Part of a small language model's weights: 4 heads of 64.
Each number is 500 + 50 x the weight over its row's rms, rounded and kept within 0 to 999. Layers, rows and columns count from 0. Numbers have three digits each. The size before them is the row's rms in percent of the matrix's.

# layer 6 MLP up, 1280x256, rms 0.107, rows 864-889, columns 128-255
103:524440499566494443596476529479469545452448449531498528555512446574473479471529462480532442447486531574560501423540563436492425461542485561526429537360499519506533495519481408509487494672447468546613457495497446537538523492589453458578555496494491514510601499446452486525461559620491532471523520472568533469437464580518428482467545504514515463488497536548504573436508469445501525404492
083:451501509503569481376410609544530446520499561432504543554510520512485433577501435525512437494515583475484545417481559595459432492521487510425536462573496503539521456543577527519479533412514519518522554503522556626604595448595489533558535492489481535521470461477470518526595503540453520513494607493559472533523454426459449460520461467485561581457543505513542511503406445501471588595437
101:565591523530537572542463501440471470399578554473534478581585466515395534556493535457625565484444492551402482461440496551476526376445449527459444569487502509561496521444379496521523533567490478456577405497514482610534494442522484599559444574555530600508521527472428506523485534477365489492489448522451558460495504483531417399475487509495499482538523554435407481557521485507577462436471
105:496495519552511547460479457526479460508480579419505480517649465528431451536432500517547610469499528476448557471461513544486496430531418633483542486503532466542499466534513534585544512429559521561477407506547532521478440489504483556497525514522500571604461494506437567494517480465431418420504531496477479545599499529498446448594528496496469582449576594464517499523412479578529449534430
091:551488533572495511598519487534469464478557529460522501503529390518486462537500499461528562502447581548386557530449506454419428429473508607469459475430491416504540444450448462527453513459508512502513416544489467486477425592498475481547428477496550550572481522523461435513443456457497338390533475402491479554451406463483448470491461502478483482536481534463424511530549539534541594539485
094:454515525532546424473479515506494519507481500487422451520551470504496519493481462447590558478510532466495536472548474568419502397537483546465455556520459577574501470461477575530494557467539546480466443547665468436507531424562569600548497466453389581478625560476415517511566479499413460432510584470535519500512527561511399418446511542358557606402509581439575483537499494440600484510444
081:510569572506560468490482557512488443448537533479605500516544420589470433547432523500551612460442632582427548462534506473511443435484464508489445458410490524553472449496550434506541548500447579558495525488516585515467477463457497451654551484546446590512520519441399439550498433482405381454542521489593458585469498494455435442410515528478527497510565484538511438482504562494573609465517
104:504520516585529510590525462404490542389514571456485433598546458562475522506495494500592504485534496523499432413532490500473444507545445535441419474442536624572532537466489579497521559480464477570560393491544542551537510447554496472552467471493436564491485563496447508472493491496450430384578578460507502557492414480451448416543600532498473525427427551505549525502500428518546552435509
071:463535546507530510457476489536434471512501469567490514495521470505524504565424452383480439491585460514500562510553494623528586482569469535501480529482486533520519514519523506503524574451547511560573510557538487498455498477535640517516498491558496551496544495421465526520556495459456550491388524525414403424526536487484450433590552595495503464530459476472611473482490435526571549563554
098:495417537506531552596485555549599509381538533542504468471504524500520489478500573525537426430393493513517508461423521521441462496513486570423472462419514457522500430505513446548422472601490552630582498459502451574515458532506495580487455469458489550519620534578485518490398578547468529555503576435390490482492482598422429459437572456387450554542485520470417464481356518493516447481586
101:555551500600545543548556581514554491495477554431483428465551499487526546536419475409561631441424535539483572354454589531391346440516457625481441546439511470569524493468434506510455483525418533515579465424549541570540454585520446472575502496592525594552498570476411488546452541540453438435572516457522524503449499494372481486402448495449455506559569480520410548470421400550470510517472
135:480509521520410487491427556557487466535517476445538490556497408588477535501516560554541541520525546434398475451576546450445361382471479511522388518417515514502534468534400549507428489486504535529535467531625427518510536546601520589577359511532462512550511546424483475527513519534476516440443568524473469490451511560501486481471502451524533549475493534513434478524472522492470531401417
099:539496539589445347540477461490560364436608575415494523541540476558429526487502514377531531470507523551467486486545586468475488519416462520437477479446511501608486527471471537505522521459557569504502477603474591643492485488545523531467434549542473530535470526604459522506557580480455465440534559504400517577469388439479472472508525523511522512566498569522568503570449425495494499428427
119:567637532565570530464584507478556550457483476525519508553519455492510420501474531549522559550489567546502549454432560409537460492456460586492511400482500465559466509616542482515456448490466467400619375446492538437494466535513547422566435514526452517553446524514482409534384448613438437431576542520396511543568410382503440520420480509395444494432503596548471506426403538523509514503470
110:484380501498551503432480469536495522451501539423477442524597370451489452568475539452555545556462533438501574472514456489457482408478509490547472492493516546540522443559576475543499548501425457469542518488511445449593477540531601542551584475513535547653482511443429437532454448467444537460541583443526477472596496569531461478504502481424511511454566529397449503514424514440546497424414
113:549497525634537554497525624552503479443536514470496369548557402492504445516465472603557497482499518513457539376463541410470483550586479573506525471497514539511509507504502589465436532529487491534502453435504477517489490584509502483468506375497507517490503503515468415508474452405473427487568542415536434464481438487405515473469531555424501556450469539531506456464523511591544542448535
113:426422499581458451484527477563538481507541620489457484493564482494450484489549485433498483447471510424458511544606517521492485394468498502529512432560508439582511484473565563539539540441629457542464503568457511532566590432620435558483497441515534559545464464462454542463558502414489462531546487446490529574541474493598517456459516538532560604472457508564540435555489445543541547509415
096:540430525480455461498452465443520543555575555446536409534475426545480502592477545455520557480456515526472553510475476451456504408556485473449512563392484590529535367578501495582487545580566449522478467455536456527576469524473497613563416587581499508482429491575472568494465435575490504553479460475523511536541420455423480472530514481464584481492449556467516458535440470493525499481490
093:467559518503465550444461462467456490543495462513522419533528515532456451463541510560549530468508495555567468436526490509495550484478554558443383568418494485523521543559483555529407506523442552599458474514529530536491531467601525487491476509442524551487510555510492548556488478459463481505551554522424534577511493592422422459418595616466566554433515548479477397514391444456463431447547
120:553552510623535543478507579498522461456475526428565421479503425481479497504492532545540598471531528492514545427542631487502342476478484484439486472480491517548451526449343454587526561599478516464569519421530530495509502551447488536562469427540452532457449501491469503467496485575469429487569552457488456495488456463485491499397565522439544544485491465566452555485539420398472481401490
114:515476519561424491526451494509600513406437444553516533501533521559547544470503539405559483438487499482346513479585456528453510426469519563451530419386548557539489569510461546488522484550456476472512433552557577450486422474560594513594475502504462522506457484498475493570512487488466423399462506476487451519518483552423427497532456495456493582514504487553607517415579579605560525508513
105:429453498513535406464490442553499396490513555407635485459517433597410477554558535433493531478428497488538539479428484484420514369495494531493477512556467510500493405541473554531491488458570503504473541523572483569564519495471411522465557511498437529495499451547443556416512460531462474466466555531468500536501532534489453466489533501561547538595513510518515465534432383407529433474491
100:534500512599469453502467471477526486530596517481517488578535472604499530531452532454618485405500523517463535499472473562481553492508439595442486596467468460594502435510468531559485531510458509494588569497551543493622501534565500603468547474584464569503479456632466532415481487521412419448489583568444505487518504453565433457430471516498605492476480584557583509510424348430444409490512
095:541448542555557517527470508531604476468546565390473509543547407444542496562467529442508590497521532462462509465625528549510489476493473496505541563446461458559473475469518515549524538518495490523584533516510463469555423483470570549548530531592525514548491491497425432524373532479462497410566454476452504426500463446497515461546490489446508514515585508464467487491469454409601534461400
114:499482526599541468545452558524495530488519509519493440519533469629501517544479433561537476451439509446449474468528483490476512495457425607458441454477509515533543540482496463577539465472656449556530394482495465502448426453475435549512440470513440547510648523578451539436433558514463475488542546545461498557483481479418479443464457522505481550464544585509574565540530542536487580526403
082:454386480552409443486432384544563533462574498555529550508515493521453569492551614444506496441471515458519486496582524398524424473486517403467451531416541569566520502495488624512546473520532552480623479489491436493503411562574481525525519481685551472596472566487464516501491477527510508437474447476480502511485480511572482454461610526495505504582462490485512454567578481527490566460445
# layer 6 MLP down (transposed), 1280x256, rms 0.0979, rows 864-888, columns 128-255
099:558548492471594498478471459535457496547597474498565534440487572458540471445510510522516429603525499525560582607411455444472561585521530452543546405493473556464508406440477473521576480494484517452470622450407517537434514485469575586476531531423509463449492500417509445577562502536512466510544469518482517504563510493590459469490430508519572411443508503529470518445431474570503522495495
074:496513486410471463529518495483450532546623475568582537563463508527612574529506544598593572523535483507460482446467592464525517550474423522467532519464542497397485533394515512464425505474425495443530499512489530487556476503526434497434578573475482407573433551534461512538474499548576586595429492517454501489530437639443523542581397510546501488415528569520519456486423476464469489582570
092:646511448492493472526521528461462565491461518475486515459509502420494544504458525515444516487480519513443521373431604438477412380505580451522473484489526533424600525472455594519499371440469472498421550539471446574588622492435462506510456530452591428525527484549392523495599508472488495454419509524501561555486518522507426528540519478441526483441596553536418508514519513481566541432484
131:468590468481446474597577463467468476551411546489568516566456506508487491574510561605501532539596394555459513573437605495576559527469465498473532481596537526463533467498478552439482474499509517495457523509521525603533418478448411516454481612537509518447441469570500558444580466449500406519615482509439560518480507550515508459513441498534486598507453456553507438532508459450568500436513
108:554405515496513502492502491625570453537583593488484490532559437470453524488459492427454590497519432568485526477490541444469465517516466480505566580510491483388569420467505492547508426578551467520514469546447405610540419578516495553472457577551596443435467490475475497536534463529625523468546444431517628514483484544480505567429590437516540491534530481499440520513369532510570510453399
084:567391439479549523516503578557490434592435530561468513483491541481552568437504599457439478553490496433489534405495462518562427520539543511552515546538442488412546513478522543446495495547476461413461501510471384607499555474425475588494420523429585499453482540459584513467635540458579440470528471465477508568535493547524548496470601506498513507462517473512451552489386463485534444485490
071:549499477533518503442473565522548435541537583587529449542485473487592483515455529489486517462541452548492625372521500456582412510548499441505505547466443413416542413453516463550441525564516453577542406450570450528400573554577410482461554485463588478498530530450501437538518516518595527508563512494437504522578551454455542620419467444461466526532493542547509515547515411510559511423557
107:449371512550517407443501518492494475446533554513485516526542439570495426418514551527470410542433495478446406501451489529462454597556526525459470471535469542488502450528445473480478577471481383460457535514481540535512490440462477498439480611484527419526587511534458526484545474453481513532571461532492517572493378574496529491471617514470479575472449520552537447487547408525523587396484
078:456502482435453455515539475493549498632502497448532506534545555525474486447472511465482468564426448520433492560569517545476506450477433379481420570546486508540609451499551474530563513519463497459425422517528538457505483545573501594489473656483519523334475471585443517451513517512526444507468385495555564549443503495543501422619629463577454584552504537498470532589488518612560529569488
091:481516491459537516570511430526503526538515526513513513530526495555552576416468548423569362523518544459489439434417507447494502565509514534595402460391524480417544588412538497547578451540452488393514493463455513562460388525483403450543539441535564522513489428552411401455507432524545458463573500433518529527546594501435452493472487533468559425484485512452433507543464567547527442587520
109:509426600411491407481389506550499451551489523447497470568547449473565515471547556422506523546396397437499464503521590489455464549495546532437441508526499544480517415473539520490486506424505465553524492404517497554573500565500512474449536493579402502489561503493421549538530410614526467550464575471522514536401477558517471545385598503526446538515451496517379532518421454516548464506509
130:461465502521518508481522431548510560538562434578520459573601530600598492505485467449606482559515510427451549548486442419431487523472543542535520541393481535509470507438459471474455480568511578566471534429514477534570541616560519415519565529486359549512527510437474455446532468451519567568472454461552570485494511479418554495517506509500467545416475505484498449476509555540469552387442
102:478521532535467394535384479483513413432480477473542508558425466488468532529515578456423426559489495618453393476477607474490485459454557493485533415507450553490383490412433508505576566443499567539515552534467514496477464476424565451501452406543436420565545509528400488522458498487578518548505540562478492529448477494516538540478397581471474499615493518625533555395573449424563553427503
114:516508502501467383500465495447542377470437500489541530594481525595550493446480529454559539437460551561481473495444614477529440507579493464472492569431497456524486541534542453502539485593417423385500575548475506484541426453477555575519553502555520507513433513487425581531583454524555475568484568549507511428451555576544460523623570576430491471484499533489541575488462430402568465459504
132:491469508500488471496433597488467448406559471533491547565471529500611458530539525486478460469506559658464524455549529467537489589456440538509463501485457438502427528428497530540601504496556514501464594475510499599477548445466523513517557395549425464467517529424494482538519442569531608537451583546464540477551508569485449552504519625424515469504528568478526515532527540446552538531497
102:375478497416429549526525455551513485528525419441414555410462454529413477540472530423441444517477508469570546572417423644547545451485437506496493423459486502503487493407484557495461502470483679545539581461440469482514492532493452413487521485490511532551532581440541561465463518488545543477475427521534453561496608590563517519547501560554526524626526421601481575496464472450458545467487
102:496442491475484501436502517471536489422508522526447539538509529615551457416512607493438515451467571587501422483526459497575479479499525496461516500492472413428523523512519633544497423461556457615437448439508494415467554478535534554434474477498449525539483457462531504382495517501533572491439477507498479525460627559427508477562478467529576545563390466491505458506451550542500532396562
102:592457523474468452519479584570545476564487585473509475547507497504515495544527470434439553486507405523458514575483568454482521532549459491430487514443554488458581474479537472532530425529554479447505519596492595589521428507522423556501519602436458465462507442558459531547528479523601450524506457474417544541476452487530440543333507472498515523541541518593497528610462530517549626481381
090:485405496577467556526457452547498587458565528474525483493473488491528438487523566436503536548562463469527571485467512512584497512500499458478477414548575435391518539435443545476565446545473522606450487481446523468475579425545458481438532459448483530399471476405550510618501496426452567461497445514541529590525491547513481533519399522466504597539485513420555514522417462488411523481499
128:392514477480524517436452478517532498441485488563551508463593552508519530438513445456475527483588450457570505529544503503476553480662491556521593477508495626504442385438533471554521505561522484486561459423446552472487466474486498507496586506532479497511559456445445526507466451538501513508480468568479370472568495573461442519474494486415519549394482560454485422491573544465595504474418
112:570516451394531501433475503566478504442569536495491540451441507453451514511447476449473479507537449555481558492503481540523463532562503502533498536391568545605485379452461449508477511542521483428532548572448555482527450558509434552489534453503536519503483484538407535446522535484489538488455535531564520580554526601469459493354457576504562483612460539453530440540439555441549537470450
117:471492454450459390485605562589466450540520563541507533465474458519441465438535479469574484491492373544426534512533586431489643457496432540511423472566510599417583467444482530469472525479569455472447483558501499490540545526485469484570501469492470478471486547522459449419561544475580392503580454458478515553473522543586488481470560535476555583612536446492530508540494475458561508559473
104:532530548550523533458525593483505487516548559540502515489444538535540552560531536529555496447409580502416488442576576505539485539559429601416479466484473531533524462544479547469469482455479511465529543461498446502530518537569426493533414531495490528443550461461393489498525499492511453453620469447475589492396458458582487455431520491364500535498517451531555500430445506507520489503506
110:470505575676454485576487511457391440430557479495502501582456539523578487488463477526512473458428533497498449549518539363464500433480529591559551525506372550457434584570511556516497539470531537536445522504481577493414566399514485542512504408611422421498595472451471497445544500523576549573545489552424492558498511575548581587448490579399570513468561533611580434428534496509549584580510
131:526350511535460455453567561555565527500487530506484536480552555562417428592458524495451533497415505518424477524523499545479527641525428540524547609538452389437543507484499505457404437440532484560474469582514513517453488586512440526498544484550567514485473452428459533506443526438512571478595475544515471490504491540494476567384443475510462600460576433366442456521517591571458553543481